{"vocab_size": 2048, "positions": "learned", "attn_scale": 0.177, "parallel_block": false, "beta2": 0.95, "lr_head": 0.00552}
Each number is 50 + 10 x the weight over its row's rms, rounded and kept within 0 to 99. Layers, rows and columns count from 0. The size before them is the row's rms in percent of the matrix's.

# up: layer 5 MLP up, 960x192, rms 0.157, rows 221-273, columns 0-63
# down: layer 5 MLP down (transposed), 960x192, rms 0.113, rows 221-272, columns 0-63
up221 099:39 46 29 37 47 17 61 43 61 39 49 26 72 44 35 54 59 41 45 50 59 48 46 54 50 61 42 50 51 62 53 68 50 42 51 53 58 38 64 59 50 44 52 52 59 38 42 49 47 50 54 50 52 41 61 51 43 56 44 50 34 44 60 64
down221 079:49 51 32 60 41 59 42 48 53 42 35 41 65 63 54 62 45 45 43 50 58 32 52 50 58 60 66 42 54 36 40 56 63 30 46 64 43 39 59 55 55 56 50 66 54 44 54 45 44 40 45 50 67 33 50 43 31 54 32 56 32 40 54 39
up222 093:38 63 48 35 59 43 48 50 62 52 44 59 41 35 57 63 75 59 32 49 48 41 43 56 40 69 51 62 29 57 57 52 32 44 38 43 52 47 66 56 60 50 58 52 59 45 60 53 43 51 41 45 46 28 59 29 39 65 44 70 46 46 58 63
down222 105:47 53 59 48 56 48 41 67 40 53 52 36 39 42 57 53 37 48 49 34 39 56 63 48 57 47 47 41 58 57 64 57 47 64 25 62 61 41 56 52 65 51 52 49 76 42 54 45 31 65 46 51 46 50 38 43 40 50 24 79 51 41 58 63
up223 093:41 43 28 47 45 48 59 47 53 43 53 63 52 37 29 47 64 60 35 54 50 41 49 55 44 58 70 69 54 70 44 55 51 48 50 47 55 32 54 57 58 52 71 58 69 47 61 48 38 44 44 46 46 56 47 53 62 68 41 61 43 50 53 32
down223 101:37 49 52 51 52 56 60 66 43 59 50 51 52 45 55 35 47 45 42 54 56 58 36 66 54 36 62 50 41 56 47 35 52 48 52 44 61 37 68 67 52 50 52 55 54 44 51 50 49 39 58 45 51 43 51 44 55 64 47 44 62 48 49 31
up224 107:50 51 41 49 51 34 57 33 65 36 62 36 56 43 54 41 55 35 26 50 63 58 41 54 55 62 60 44 56 57 43 53 38 58 50 41 69 42 62 69 47 52 58 57 51 32 44 58 52 39 42 59 65 49 48 58 51 53 76 60 47 47 76 46
down224 108:59 45 63 41 38 49 46 31 51 49 52 60 47 63 52 50 54 55 47 51 47 62 47 68 53 54 55 68 58 37 41 56 51 46 55 43 47 51 39 57 47 55 30 54 46 62 59 42 63 57 38 41 40 60 55 32 36 46 48 43 48 55 49 27
up225 152:46 55 46 52 49 46 45 48 63 43 58 44 55 43 45 53 54 58 49 38 35 29 33 48 60 49 60 55 48 56 53 40 30 51 57 46 58 38 47 47 45 55 87 43 56 48 69 41 41 55 39 53 56 53 57 50 60 53 18 54 54 48 61 49
down225 168:46 58 39 48 46 53 60 49 41 67 34 59 50 31 43 55 40 51 54 45 46 62 40 34 36 56 57 41 37 57 46 50 41 55 44 22 66 50 59 53 53 48 47 56 67 48 77 36 33 47 38 58 57 56 56 55 45 52 46 58 39 59 29 33
up226 093:38 39 35 53 65 34 57 62 56 40 49 44 49 35 42 56 63 46 30 61 46 47 38 52 46 76 62 62 37 57 51 60 44 33 44 51 66 46 59 57 65 45 59 60 68 43 64 43 53 47 50 39 49 41 56 35 48 63 40 63 44 40 50 60
down226 075:39 47 35 45 59 54 44 46 61 51 44 45 60 37 55 54 59 60 48 38 67 66 35 47 71 49 48 59 58 49 53 53 51 44 58 68 53 55 47 57 58 32 53 50 63 29 40 45 39 53 62 45 62 41 49 44 47 51 55 49 52 34 50 57
up227 108:41 28 52 54 51 52 51 44 54 43 60 32 46 43 56 48 42 43 57 28 41 51 37 48 45 45 61 51 41 46 62 43 58 55 50 64 45 57 68 56 54 41 50 43 58 47 62 47 62 58 61 37 31 56 53 56 54 64 24 57 53 43 42 57
down227 117:43 61 57 51 18 47 49 35 55 49 60 49 46 43 48 38 53 53 55 50 29 39 55 65 41 42 69 42 51 41 61 51 35 53 65 59 52 44 58 53 39 53 37 57 51 47 56 37 52 42 48 32 36 60 45 54 69 44 44 59 49 45 56 37
up228 097:51 57 56 63 73 45 58 66 53 37 65 57 55 47 57 34 57 46 45 58 46 43 29 31 47 45 53 46 55 64 47 67 53 59 47 61 45 42 53 53 60 48 57 33 63 34 48 56 67 45 49 44 42 36 58 55 37 49 49 56 47 43 55 50
down228 112:47 70 67 54 39 55 51 50 62 39 43 55 40 47 54 37 61 48 37 59 36 42 43 41 45 63 41 65 69 74 50 47 60 51 37 43 58 58 35 37 47 45 58 34 56 40 45 66 62 51 50 52 70 52 38 67 52 42 50 55 56 41 42 52
up229 109:46 46 53 43 56 35 52 59 56 37 46 56 44 49 23 49 64 53 41 26 65 36 55 56 44 66 65 49 37 66 46 35 43 48 43 49 58 63 49 46 57 45 54 51 64 38 59 42 56 63 47 42 54 58 56 65 62 44 58 58 43 48 60 78
down229 108:45 50 53 46 50 65 43 53 39 54 38 62 53 54 50 45 54 43 48 37 64 45 45 46 43 72 53 55 54 62 57 54 40 39 44 51 62 53 51 35 55 48 68 54 40 57 44 49 58 60 55 50 52 48 61 72 40 64 50 41 48 53 52 33
up230 100:53 23 42 37 36 55 63 37 45 50 53 41 37 52 60 50 54 40 41 36 52 41 56 56 37 54 59 79 42 76 32 49 46 44 40 51 56 37 67 48 50 57 61 56 47 53 59 40 41 47 37 44 42 44 48 56 49 54 43 81 42 48 56 44
down230 094:50 41 46 58 39 53 48 58 48 61 47 40 55 79 42 55 46 50 40 44 64 66 63 36 45 51 58 48 48 37 56 58 66 45 38 56 27 51 39 46 41 53 41 58 40 52 39 46 44 62 41 38 45 50 46 67 59 34 44 41 58 47 29 47
up231 082:50 39 43 58 58 47 66 64 67 48 54 50 37 29 66 83 43 45 56 52 33 52 32 56 45 51 59 60 34 52 68 67 54 54 44 38 47 30 49 48 78 46 59 34 48 51 55 36 59 42 57 36 64 45 35 46 60 33 48 54 39 51 43 56
down231 076:63 50 49 49 38 60 50 58 40 48 43 51 53 63 61 37 31 37 54 44 38 58 45 46 51 39 35 41 73 47 45 51 47 47 49 55 46 71 69 67 46 47 37 44 52 62 48 67 46 53 53 60 43 51 62 47 40 47 30 43 64 65 55 53
up232 110:34 49 51 50 56 45 64 60 66 57 36 62 48 54 46 47 64 36 27 38 42 61 50 54 53 59 63 69 41 67 25 51 53 60 61 63 50 30 47 50 45 51 45 36 64 47 50 56 47 43 50 54 62 49 47 49 55 48 43 64 59 46 73 55
down232 124:36 56 35 51 36 54 52 46 42 44 53 53 45 26 31 44 50 48 29 52 40 59 46 51 64 37 56 55 59 36 47 51 67 55 52 45 62 60 55 58 37 48 31 67 40 47 57 47 67 45 53 56 64 42 42 35 55 45 54 52 56 60 51 52
up233 083:38 47 42 30 56 36 45 59 60 40 54 49 39 35 45 59 66 49 44 61 44 54 40 43 38 63 60 60 36 59 50 56 22 44 41 51 47 35 56 54 61 48 57 61 67 46 61 32 62 64 52 48 50 48 57 43 50 40 57 55 43 41 52 53
down233 132:61 46 60 42 77 65 43 49 37 52 51 46 52 52 27 40 57 51 38 49 57 34 56 44 70 39 40 58 63 57 70 49 63 46 48 49 42 43 49 57 61 41 32 53 40 56 65 54 44 43 41 35 37 61 42 30 38 46 39 50 56 58 58 50
up234 142:62 33 50 53 43 50 55 55 50 54 58 48 68 47 27 45 71 57 32 55 42 31 44 59 61 69 39 52 52 52 61 37 57 52 53 66 71 38 47 56 40 52 61 46 57 46 53 48 52 53 57 44 45 51 51 46 64 51 36 49 60 46 69 65
down234 155:47 50 49 43 49 29 52 35 38 55 55 56 47 43 37 69 42 53 38 57 44 43 38 63 46 50 60 41 48 63 51 62 47 57 48 56 77 53 45 42 51 55 46 56 49 40 52 50 59 35 36 48 52 49 50 41 53 56 61 42 52 52 55 45
up235 080:44 38 34 26 58 39 53 43 75 47 40 52 42 42 48 56 71 51 25 45 48 31 49 54 38 65 55 53 43 60 59 55 49 34 47 58 62 46 59 61 71 46 63 57 73 51 50 44 51 57 47 30 49 40 61 40 47 52 38 55 46 37 55 61
down235 064:57 58 51 56 45 37 34 38 43 52 52 61 55 41 63 51 58 69 37 59 66 39 45 54 40 45 49 55 64 49 54 62 53 51 26 61 55 67 66 66 41 39 55 64 57 43 63 28 35 43 51 58 32 46 41 51 32 41 63 43 40 45 59 48
up236 093:44 45 51 48 58 44 30 51 65 44 81 32 55 57 66 63 48 54 48 58 36 37 40 49 30 60 39 49 55 43 63 47 54 44 38 64 48 58 51 56 43 39 50 59 63 50 54 54 54 52 45 49 39 48 45 56 52 45 57 60 41 55 52 52
down236 083:48 74 51 58 58 62 44 53 48 54 60 36 60 72 49 70 52 42 47 41 50 53 56 72 51 42 51 48 47 48 44 56 53 34 45 54 49 47 42 47 51 56 44 57 56 55 38 47 57 51 47 34 67 74 38 43 46 50 42 38 51 48 60 49
up237 092:46 52 34 31 44 51 45 36 65 61 56 38 61 55 38 50 52 46 48 42 36 37 47 36 59 64 65 37 55 52 68 46 52 46 33 27 65 55 54 49 44 50 67 65 41 31 68 39 47 64 44 51 45 53 48 63 64 58 44 60 61 49 62 51
down237 085:49 67 55 56 34 48 63 32 39 59 48 60 46 71 50 47 47 64 59 55 49 40 63 53 60 54 57 57 67 34 67 52 39 45 54 41 56 53 49 53 57 53 56 60 41 46 54 62 59 47 42 33 44 50 42 42 41 51 70 48 55 40 31 55
up238 110:53 47 42 54 42 53 56 49 61 46 50 68 48 54 46 52 55 67 38 46 51 53 42 59 47 61 41 70 47 47 65 53 53 43 46 67 46 30 62 56 63 39 80 66 53 56 62 41 52 49 45 51 38 44 47 66 54 46 46 57 48 47 66 46
down238 109:50 59 57 46 26 59 36 50 52 46 48 48 46 46 55 44 46 50 38 55 39 48 22 53 43 41 32 67 53 33 56 66 49 49 47 60 50 47 45 55 54 42 47 57 41 53 48 60 55 34 54 40 45 53 61 40 32 42 25 59 58 50 49 49
up239 100:32 55 58 52 55 46 59 59 63 36 52 62 63 39 57 30 54 61 30 33 76 27 30 27 40 61 54 63 51 59 45 49 43 56 38 38 50 51 57 49 45 50 52 52 48 49 47 51 66 58 45 54 72 55 60 64 24 59 39 62 39 42 60 51
down239 100:41 43 46 55 43 69 53 47 39 54 41 26 47 47 54 46 61 51 69 65 63 50 60 64 58 52 59 37 33 58 47 45 49 67 54 40 43 79 55 64 46 50 41 40 49 44 44 64 60 33 65 40 46 55 37 52 34 46 37 65 55 33 46 45
up240 105:33 48 46 38 58 58 60 56 56 29 55 37 29 56 61 71 59 47 50 54 43 57 41 43 58 54 53 47 54 46 51 61 49 25 46 63 48 17 43 49 61 49 59 60 49 62 55 50 48 47 58 39 54 40 60 58 65 62 70 55 60 47 59 40
down240 101:58 48 63 48 65 53 45 61 49 44 31 38 44 39 61 51 51 49 67 60 56 55 53 43 79 65 46 49 42 48 55 59 69 48 41 52 42 62 57 40 45 48 62 53 55 52 60 62 37 50 52 48 56 53 49 56 57 28 50 64 65 38 56 54
up241 129:55 45 31 29 44 50 43 34 44 47 37 30 36 41 34 51 60 58 37 47 29 53 39 49 62 71 53 41 68 58 50 62 52 39 47 53 53 42 58 47 57 54 74 51 65 52 57 56 50 62 36 46 66 48 68 57 49 62 40 40 65 46 58 64
down241 147:45 55 58 50 40 52 57 39 52 66 37 70 53 41 44 49 52 46 45 48 64 57 61 53 56 56 67 38 52 54 47 38 67 55 49 39 56 59 51 39 42 43 37 51 61 42 39 53 47 52 45 64 63 71 34 40 51 54 48 40 48 54 53 61
up242 114:39 65 48 52 49 40 51 50 53 30 50 63 48 51 46 57 55 56 55 53 53 39 39 55 49 46 60 53 37 71 50 55 38 42 34 54 64 42 61 48 64 45 71 42 60 40 64 35 48 48 34 45 47 55 39 45 58 52 36 43 47 46 72 51
down242 120:35 57 51 55 53 53 52 50 43 39 53 39 49 64 55 59 53 48 46 52 51 44 56 45 66 61 58 62 51 51 58 61 74 60 66 48 51 35 67 45 41 58 41 36 34 50 38 35 28 55 47 60 47 46 41 50 49 60 53 41 52 58 42 35
up243 104:43 51 34 56 76 35 49 65 48 43 43 47 43 44 55 46 53 65 47 44 57 30 49 25 52 67 61 53 34 54 42 60 54 52 49 48 40 28 51 50 71 47 53 33 51 36 52 54 54 42 57 34 59 54 62 47 32 56 31 59 47 42 43 46
down243 104:39 45 65 61 74 67 33 61 48 53 31 49 52 65 59 46 56 55 73 53 35 44 45 60 66 57 52 56 48 61 43 52 74 57 58 52 45 45 34 46 42 54 41 52 52 47 38 51 51 40 66 46 54 56 55 45 38 43 33 46 54 34 47 25
up244 083:30 51 25 35 55 50 56 62 64 62 63 51 46 29 39 71 58 48 42 45 32 58 41 38 48 61 61 70 56 65 56 49 31 41 49 54 67 41 57 63 56 39 63 60 51 41 56 43 55 68 59 50 48 53 53 47 51 53 33 39 33 38 56 57
down244 069:66 40 33 58 62 39 55 43 39 27 41 51 53 47 46 66 32 44 47 42 52 49 58 51 43 59 52 27 39 48 38 36 48 38 64 54 52 47 70 72 69 51 38 60 37 34 40 61 20 53 45 47 62 52 46 59 63 53 48 30 51 56 41 38
up245 099:44 40 45 39 57 51 48 50 68 35 63 26 53 55 42 61 48 49 47 60 56 38 40 32 42 47 51 47 59 55 70 51 61 54 36 70 48 49 61 57 50 47 58 55 60 24 57 27 53 68 68 31 42 51 67 62 34 61 39 44 59 45 53 51
down245 100:37 54 60 49 52 50 39 50 59 36 54 41 48 67 43 58 47 44 24 44 48 48 51 45 39 31 58 48 51 50 51 39 70 55 53 49 41 44 32 38 44 41 68 60 40 34 55 42 40 43 58 31 39 51 46 56 38 52 63 60 58 53 54 54
up246 090:51 40 48 31 53 60 68 43 41 40 52 62 26 31 47 42 61 37 55 51 31 55 37 53 60 41 49 60 49 50 43 43 52 45 42 57 61 52 65 55 53 51 51 50 51 42 58 36 55 55 46 46 51 31 52 57 57 48 54 40 45 47 55 55
down246 085:53 52 47 51 53 65 45 33 58 53 46 41 68 63 68 67 32 57 49 39 40 58 71 49 45 49 33 32 46 51 59 33 47 47 72 42 53 44 36 53 34 49 51 50 44 47 43 57 42 23 35 58 41 52 58 42 53 58 51 61 44 46 41 32
up247 105:60 46 54 59 49 54 46 53 44 51 58 60 44 31 44 47 64 57 22 60 28 48 39 60 51 65 53 61 46 50 73 49 44 52 53 69 50 46 48 62 44 49 57 46 55 47 69 48 46 39 36 31 33 35 60 36 45 67 55 68 52 45 59 50
down247 106:60 45 44 54 29 57 46 35 41 58 54 53 54 58 39 59 58 51 35 43 46 53 52 60 61 42 64 53 47 48 43 59 37 56 50 47 67 45 39 25 56 54 33 42 54 59 52 52 42 64 57 61 59 47 57 45 48 55 58 61 48 52 38 50
up248 119:27 44 53 46 58 36 58 55 45 51 42 52 51 39 34 61 64 53 31 44 39 52 39 43 60 62 59 61 37 51 59 47 43 53 27 62 68 43 52 45 69 65 66 36 58 57 63 51 47 47 44 37 51 43 61 30 48 47 54 47 39 48 58 51
down248 122:53 36 53 59 60 60 47 44 51 32 59 71 49 52 42 46 35 49 37 34 42 48 49 45 63 62 44 75 52 48 31 39 40 44 33 35 33 64 49 52 52 50 48 43 37 73 40 57 62 66 62 42 51 70 50 49 37 41 45 54 61 53 46 39
up249 088:35 65 43 52 50 39 45 46 66 54 51 44 44 52 42 46 48 31 51 42 56 60 46 51 26 60 60 53 71 59 48 63 43 54 50 44 55 39 50 44 45 58 63 52 51 36 45 44 30 45 48 55 50 40 65 61 54 65 55 53 57 45 56 76
down249 089:43 38 62 36 42 57 46 57 30 57 58 54 59 51 58 75 54 60 40 55 46 61 62 50 42 47 67 51 59 39 48 42 34 54 35 51 46 49 49 63 57 50 56 62 53 51 61 62 54 36 54 45 56 46 49 45 50 55 23 40 35 61 50 45
up250 103:44 39 50 45 47 42 69 41 52 35 51 37 58 48 47 50 51 61 55 51 45 34 33 44 40 61 58 49 50 53 70 48 61 41 59 53 54 48 51 53 46 46 59 56 57 53 82 45 46 41 55 61 42 46 40 77 62 58 58 39 46 47 48 50
down250 106:30 64 51 57 63 41 43 62 51 53 38 52 41 65 46 46 41 58 54 35 69 39 48 57 51 72 39 54 50 59 48 37 57 39 48 64 65 42 45 40 46 49 54 31 35 44 42 45 42 58 53 53 66 47 61 57 41 55 35 57 51 59 41 50
up251 088:41 50 47 35 61 45 57 58 55 51 47 48 44 35 40 59 75 35 38 46 53 51 51 49 39 67 57 56 34 70 53 57 44 38 51 56 49 49 58 46 53 53 65 53 68 41 54 50 55 62 50 45 54 54 54 27 55 54 44 50 38 42 68 70
down251 104:43 63 52 41 22 63 69 46 50 48 64 66 44 53 56 37 56 51 54 37 54 41 44 48 48 59 46 54 52 58 49 49 46 52 47 27 56 36 57 54 56 36 50 67 52 45 58 40 57 47 43 48 46 58 53 30 49 66 38 83 48 39 53 63
up252 093:43 52 44 62 72 35 44 48 50 54 46 47 42 46 32 48 53 49 41 46 42 34 28 53 62 71 67 52 63 47 78 55 37 51 61 44 64 30 72 60 42 51 54 41 44 57 65 42 56 60 43 29 35 45 46 53 59 50 52 43 46 40 55 55
down252 080:49 53 65 42 67 31 57 57 39 39 43 66 48 46 59 44 40 35 55 45 55 54 59 54 59 46 61 38 58 61 33 37 57 51 59 48 64 48 63 37 49 52 37 46 63 49 44 27 50 45 51 62 31 50 44 30 43 45 62 63 49 51 39 48
up253 091:36 38 39 31 55 36 51 49 60 42 43 53 51 39 38 51 74 49 43 47 47 39 40 49 52 64 65 49 42 69 52 62 51 38 36 55 52 48 62 56 63 49 58 55 73 46 65 49 44 57 53 34 48 51 66 47 58 57 30 44 51 40 58 69
down253 073:55 53 41 50 49 40 42 38 28 41 53 37 42 44 70 53 50 44 38 74 42 44 43 48 33 52 53 61 48 36 64 53 51 48 47 53 50 54 57 65 38 49 56 54 59 48 57 42 44 47 40 57 42 51 28 50 56 56 57 38 35 36 53 49
up254 079:46 44 38 49 51 41 50 48 39 58 46 37 58 57 45 58 61 45 30 48 55 46 63 57 65 72 54 56 53 98 43 41 55 53 40 56 57 52 50 60 57 47 51 53 61 41 47 36 41 64 29 32 46 55 64 45 49 47 50 52 57 52 49 63
down254 080:45 60 60 47 55 40 38 50 56 42 56 54 53 54 49 58 50 56 39 45 52 53 37 52 51 42 51 41 51 32 47 36 41 34 37 44 46 44 51 64 56 54 43 54 44 60 60 59 63 31 71 67 44 47 51 60 60 52 38 51 50 49 36 43
up255 092:38 44 34 37 60 43 58 45 64 47 44 41 46 30 49 65 64 44 30 47 59 42 49 58 49 64 63 51 39 66 60 43 38 45 44 55 55 43 59 60 65 48 71 56 76 37 62 36 56 55 51 42 45 43 62 48 59 71 34 57 46 43 50 56
down255 063:49 33 52 31 50 44 46 52 51 50 56 25 52 41 74 54 48 40 41 39 43 47 35 47 45 53 73 64 56 61 59 45 65 45 47 28 57 61 52 39 57 45 39 38 56 49 56 53 62 48 47 54 54 55 43 53 57 52 58 45 38 44 71 70
up256 089:51 48 56 40 67 45 56 52 47 54 25 55 62 49 28 44 60 43 33 59 57 50 42 32 55 52 54 34 41 48 56 63 29 46 40 54 59 56 47 32 61 52 55 34 61 34 77 44 36 73 64 50 46 59 62 54 43 66 43 70 52 41 61 70
down256 090:54 46 42 36 41 36 80 69 57 41 34 49 56 55 39 45 45 41 55 51 41 54 36 21 54 53 60 37 37 61 50 54 49 53 28 41 57 45 61 55 54 58 74 60 51 56 57 45 43 55 79 54 48 61 65 41 43 57 45 49 37 58 57 43
up257 089:50 54 60 62 67 35 60 34 51 44 62 68 46 14 48 57 48 46 56 43 49 46 28 43 51 51 61 53 55 53 51 62 57 47 40 26 38 56 44 56 64 48 53 45 41 39 57 39 56 37 56 40 63 43 51 46 53 52 75 55 40 50 35 34
down257 087:35 47 44 37 46 55 51 60 47 40 48 45 40 66 49 34 23 64 36 54 55 65 55 52 47 57 36 43 81 52 48 65 42 47 64 47 50 73 75 52 52 53 49 51 37 56 41 35 38 62 43 40 48 67 54 55 42 40 45 42 63 45 61 32
up258 091:35 70 37 41 46 46 49 40 44 41 49 46 56 44 36 48 51 33 40 55 48 51 41 46 70 49 36 49 51 62 39 49 42 46 39 67 69 49 57 60 42 50 62 54 50 41 60 51 32 50 35 42 48 42 49 34 60 49 39 45 49 47 39 80
down258 093:41 64 46 55 51 41 72 44 58 56 56 57 43 57 48 50 38 50 44 54 61 47 57 54 52 55 50 47 36 64 41 56 29 58 50 58 47 47 53 50 53 48 40 54 53 36 47 47 54 55 40 76 51 75 36 60 53 55 25 25 66 50 43 59
up259 109:50 56 58 51 60 48 53 37 58 51 42 44 54 57 42 56 52 54 39 52 57 56 25 41 36 51 64 43 23 57 50 50 47 58 32 38 34 55 50 39 53 52 54 34 54 63 46 50 55 54 46 42 48 45 55 54 54 44 45 65 39 50 65 50
down259 119:58 49 60 68 29 39 43 46 48 53 39 57 44 65 37 65 45 62 34 21 42 60 59 45 57 64 60 47 52 60 68 55 53 54 67 64 49 63 42 52 42 52 44 59 57 60 34 60 43 44 47 68 39 53 45 56 36 37 37 33 56 36 48 44
up260 091:27 50 41 36 69 31 51 56 57 45 42 53 49 43 56 65 68 37 42 54 45 43 43 29 42 72 56 49 35 58 53 61 62 41 28 45 65 52 52 50 66 45 55 51 56 49 55 51 50 62 52 40 63 49 62 41 33 71 48 52 60 41 52 62
down260 088:33 38 58 75 60 44 58 58 41 57 57 56 61 45 48 58 73 50 51 50 57 50 63 46 55 64 51 53 58 52 69 60 47 50 47 46 56 42 60 41 59 48 42 40 60 56 47 46 70 48 46 60 42 41 58 52 37 42 67 56 50 53 69 59
up261 102:41 44 52 48 48 52 48 45 49 51 39 56 55 34 22 60 52 46 39 45 42 25 61 45 38 65 41 67 50 54 64 44 42 39 54 37 48 56 52 58 57 41 46 52 61 35 52 41 42 43 59 40 47 62 65 58 43 64 54 36 56 41 63 50
down261 107:47 44 54 59 35 44 39 53 59 54 35 70 53 33 39 46 64 54 37 66 55 45 55 59 52 55 51 52 43 59 52 39 55 54 57 41 53 47 50 47 55 51 29 42 60 64 48 62 47 51 55 52 40 54 67 33 57 41 40 48 45 40 40 58
up262 090:48 65 41 25 52 43 51 32 45 44 42 55 57 49 37 46 59 24 28 51 51 41 64 32 57 60 63 52 46 63 57 32 61 45 29 54 69 44 63 45 43 50 58 60 50 42 59 47 34 54 44 39 38 45 57 41 41 51 31 52 65 45 53 65
down262 103:48 48 63 71 49 40 60 36 53 45 56 58 39 62 66 53 38 48 78 42 47 49 52 63 54 46 56 51 59 36 46 58 47 50 52 48 53 61 79 43 59 40 47 30 49 51 49 66 70 35 41 59 45 57 52 38 52 34 65 52 53 40 48 42
up263 093:40 51 31 27 57 41 52 44 56 49 48 47 39 44 50 68 66 48 35 42 47 38 45 49 41 66 52 55 39 64 61 54 46 35 43 45 67 35 61 57 63 44 68 52 66 49 65 45 52 56 56 35 52 45 73 44 53 59 47 56 49 43 55 60
down263 057:37 62 40 70 43 44 57 60 47 69 46 55 53 57 44 50 44 54 33 32 52 61 43 59 43 60 52 42 53 42 58 36 48 47 67 67 48 57 33 64 52 61 56 46 49 57 50 51 46 37 64 68 47 53 40 56 46 68 56 57 51 44 53 70
up264 096:34 42 50 51 61 34 32 55 38 49 62 43 25 22 63 51 47 43 52 45 47 61 43 51 60 59 33 52 50 52 47 57 50 46 48 47 61 63 52 60 59 55 71 57 47 35 52 46 46 55 43 53 70 42 44 38 49 56 58 56 39 49 48 60
down264 104:59 27 62 54 63 53 26 38 50 75 59 25 45 39 44 56 40 47 47 58 60 20 50 68 44 55 51 60 45 47 53 44 45 49 70 45 54 66 49 39 57 48 41 43 39 49 49 44 53 41 56 48 64 43 50 73 48 48 46 43 34 43 52 45
up265 080:49 45 23 25 53 39 36 46 52 29 48 44 40 44 40 56 60 34 45 46 52 50 34 48 56 61 48 58 66 67 59 38 56 35 44 58 64 44 45 44 65 48 67 50 64 35 61 37 68 55 39 52 38 41 53 68 60 60 49 69 49 55 62 60
down265 080:50 59 39 25 53 22 43 51 62 33 34 45 39 51 44 64 53 50 51 51 60 35 55 56 38 62 51 54 45 49 57 43 42 33 51 61 61 46 62 60 66 40 53 43 63 46 68 55 52 48 47 46 38 40 53 43 55 61 41 51 51 61 46 51
up266 088:50 59 32 32 64 43 52 38 58 50 37 50 62 48 59 64 63 36 37 44 64 50 50 47 61 60 52 64 36 54 63 53 37 53 36 43 49 43 47 48 59 52 58 59 68 36 54 41 53 70 49 46 56 46 62 60 53 60 52 40 50 42 45 57
down266 097:49 66 61 65 55 41 45 38 47 55 50 60 60 63 67 49 61 53 59 62 50 36 44 62 48 50 62 48 54 53 64 30 45 45 43 56 49 44 36 50 44 52 39 44 50 50 46 45 55 51 53 39 41 46 38 35 59 51 66 47 56 50 57 52
up267 094:49 40 47 47 42 39 46 36 53 46 60 44 42 46 43 48 45 57 47 55 44 65 44 41 42 48 57 41 41 55 63 56 47 63 53 42 45 42 59 58 54 54 50 27 60 49 60 51 46 44 52 59 56 47 48 49 60 46 33 40 45 43 55 55
down267 090:40 63 44 59 32 33 42 43 41 72 41 70 49 72 57 64 41 55 48 43 44 42 48 39 63 60 47 43 61 36 48 45 54 48 58 39 49 41 64 43 64 58 19 51 43 55 39 51 36 56 50 56 53 51 58 44 40 41 59 54 59 50 60 49
up268 108:35 55 40 35 57 47 32 37 49 40 58 40 56 48 48 53 49 20 37 55 45 57 23 57 36 47 65 44 43 50 45 61 52 43 57 45 38 57 54 44 42 41 56 46 46 39 61 53 44 55 62 49 43 64 61 59 53 70 29 49 51 48 56 75
down268 101:53 40 48 52 57 53 44 48 48 34 49 62 51 58 62 60 47 45 39 57 49 77 48 52 27 47 61 68 36 56 31 51 42 70 48 35 43 40 54 31 35 41 42 53 47 44 57 52 46 40 60 37 67 58 61 54 43 61 26 58 31 52 55 61
up269 113:40 36 43 56 53 36 61 38 62 51 53 62 46 38 59 48 47 62 50 47 76 51 44 35 47 54 52 40 38 69 51 44 53 51 49 35 63 58 57 59 44 49 62 29 61 45 45 57 57 39 61 59 45 41 38 38 39 51 41 51 52 52 51 56
down269 106:68 57 50 58 60 41 64 36 34 50 44 63 59 49 47 56 51 57 51 61 40 53 57 52 61 37 47 57 70 57 45 45 59 62 64 55 55 59 43 40 43 52 51 47 41 41 47 61 40 34 76 38 50 34 54 40 48 24 52 51 61 54 50 59
up270 086:41 36 27 38 68 36 40 28 49 33 49 61 40 38 37 56 67 42 37 42 51 38 44 55 43 68 61 59 42 62 59 55 45 40 42 69 53 49 51 58 61 46 57 50 70 32 53 46 42 53 47 37 51 58 60 55 56 59 34 61 52 44 54 64
down270 065:36 61 34 42 39 50 49 48 38 67 49 27 62 42 44 52 60 38 58 36 43 47 45 58 60 54 65 55 44 61 61 51 49 66 44 50 56 44 58 38 45 46 55 71 48 28 56 54 43 48 46 43 50 64 55 49 38 43 62 64 59 68 61 58
up271 113:67 38 51 39 58 48 54 56 39 32 61 40 36 45 59 41 68 60 37 54 41 57 51 53 59 70 64 62 51 62 37 56 49 48 54 43 42 43 47 54 58 46 70 57 51 57 53 57 44 40 40 54 53 43 58 38 50 63 44 55 38 54 53 33
down271 115:57 83 45 54 47 69 41 63 30 53 57 67 66 53 60 29 47 49 59 46 56 52 37 43 47 43 40 49 47 58 63 52 49 43 37 57 55 64 54 46 44 50 47 46 67 54 46 43 55 42 36 45 45 44 48 42 53 59 44 53 63 55 49 51
up272 085:36 55 33 36 51 47 52 46 61 57 44 52 51 47 43 56 60 57 39 48 45 38 35 39 40 68 49 46 48 58 51 52 49 40 48 54 37 57 56 58 55 44 68 60 66 46 63 45 55 57 41 39 33 44 64 52 61 61 46 62 45 46 46 54
down272 075:38 57 45 54 36 47 59 53 68 40 47 54 55 50 78 54 52 63 52 60 60 38 44 52 47 57 53 71 52 56 45 62 51 48 42 42 54 34 47 59 42 48 47 37 53 54 60 32 44 54 59 36 50 52 47 42 47 59 34 58 40 42 50 61
up273 107:34 61 48 50 52 35 43 46 55 48 39 59 25 42 46 61 50 47 42 51 63 50 38 49 52 45 56 70 54 60 50 46 46 50 50 56 49 50 71 59 59 53 53 58 48 57 64 55 38 56 47 33 53 34 46 44 41 59 34 53 50 48 47 66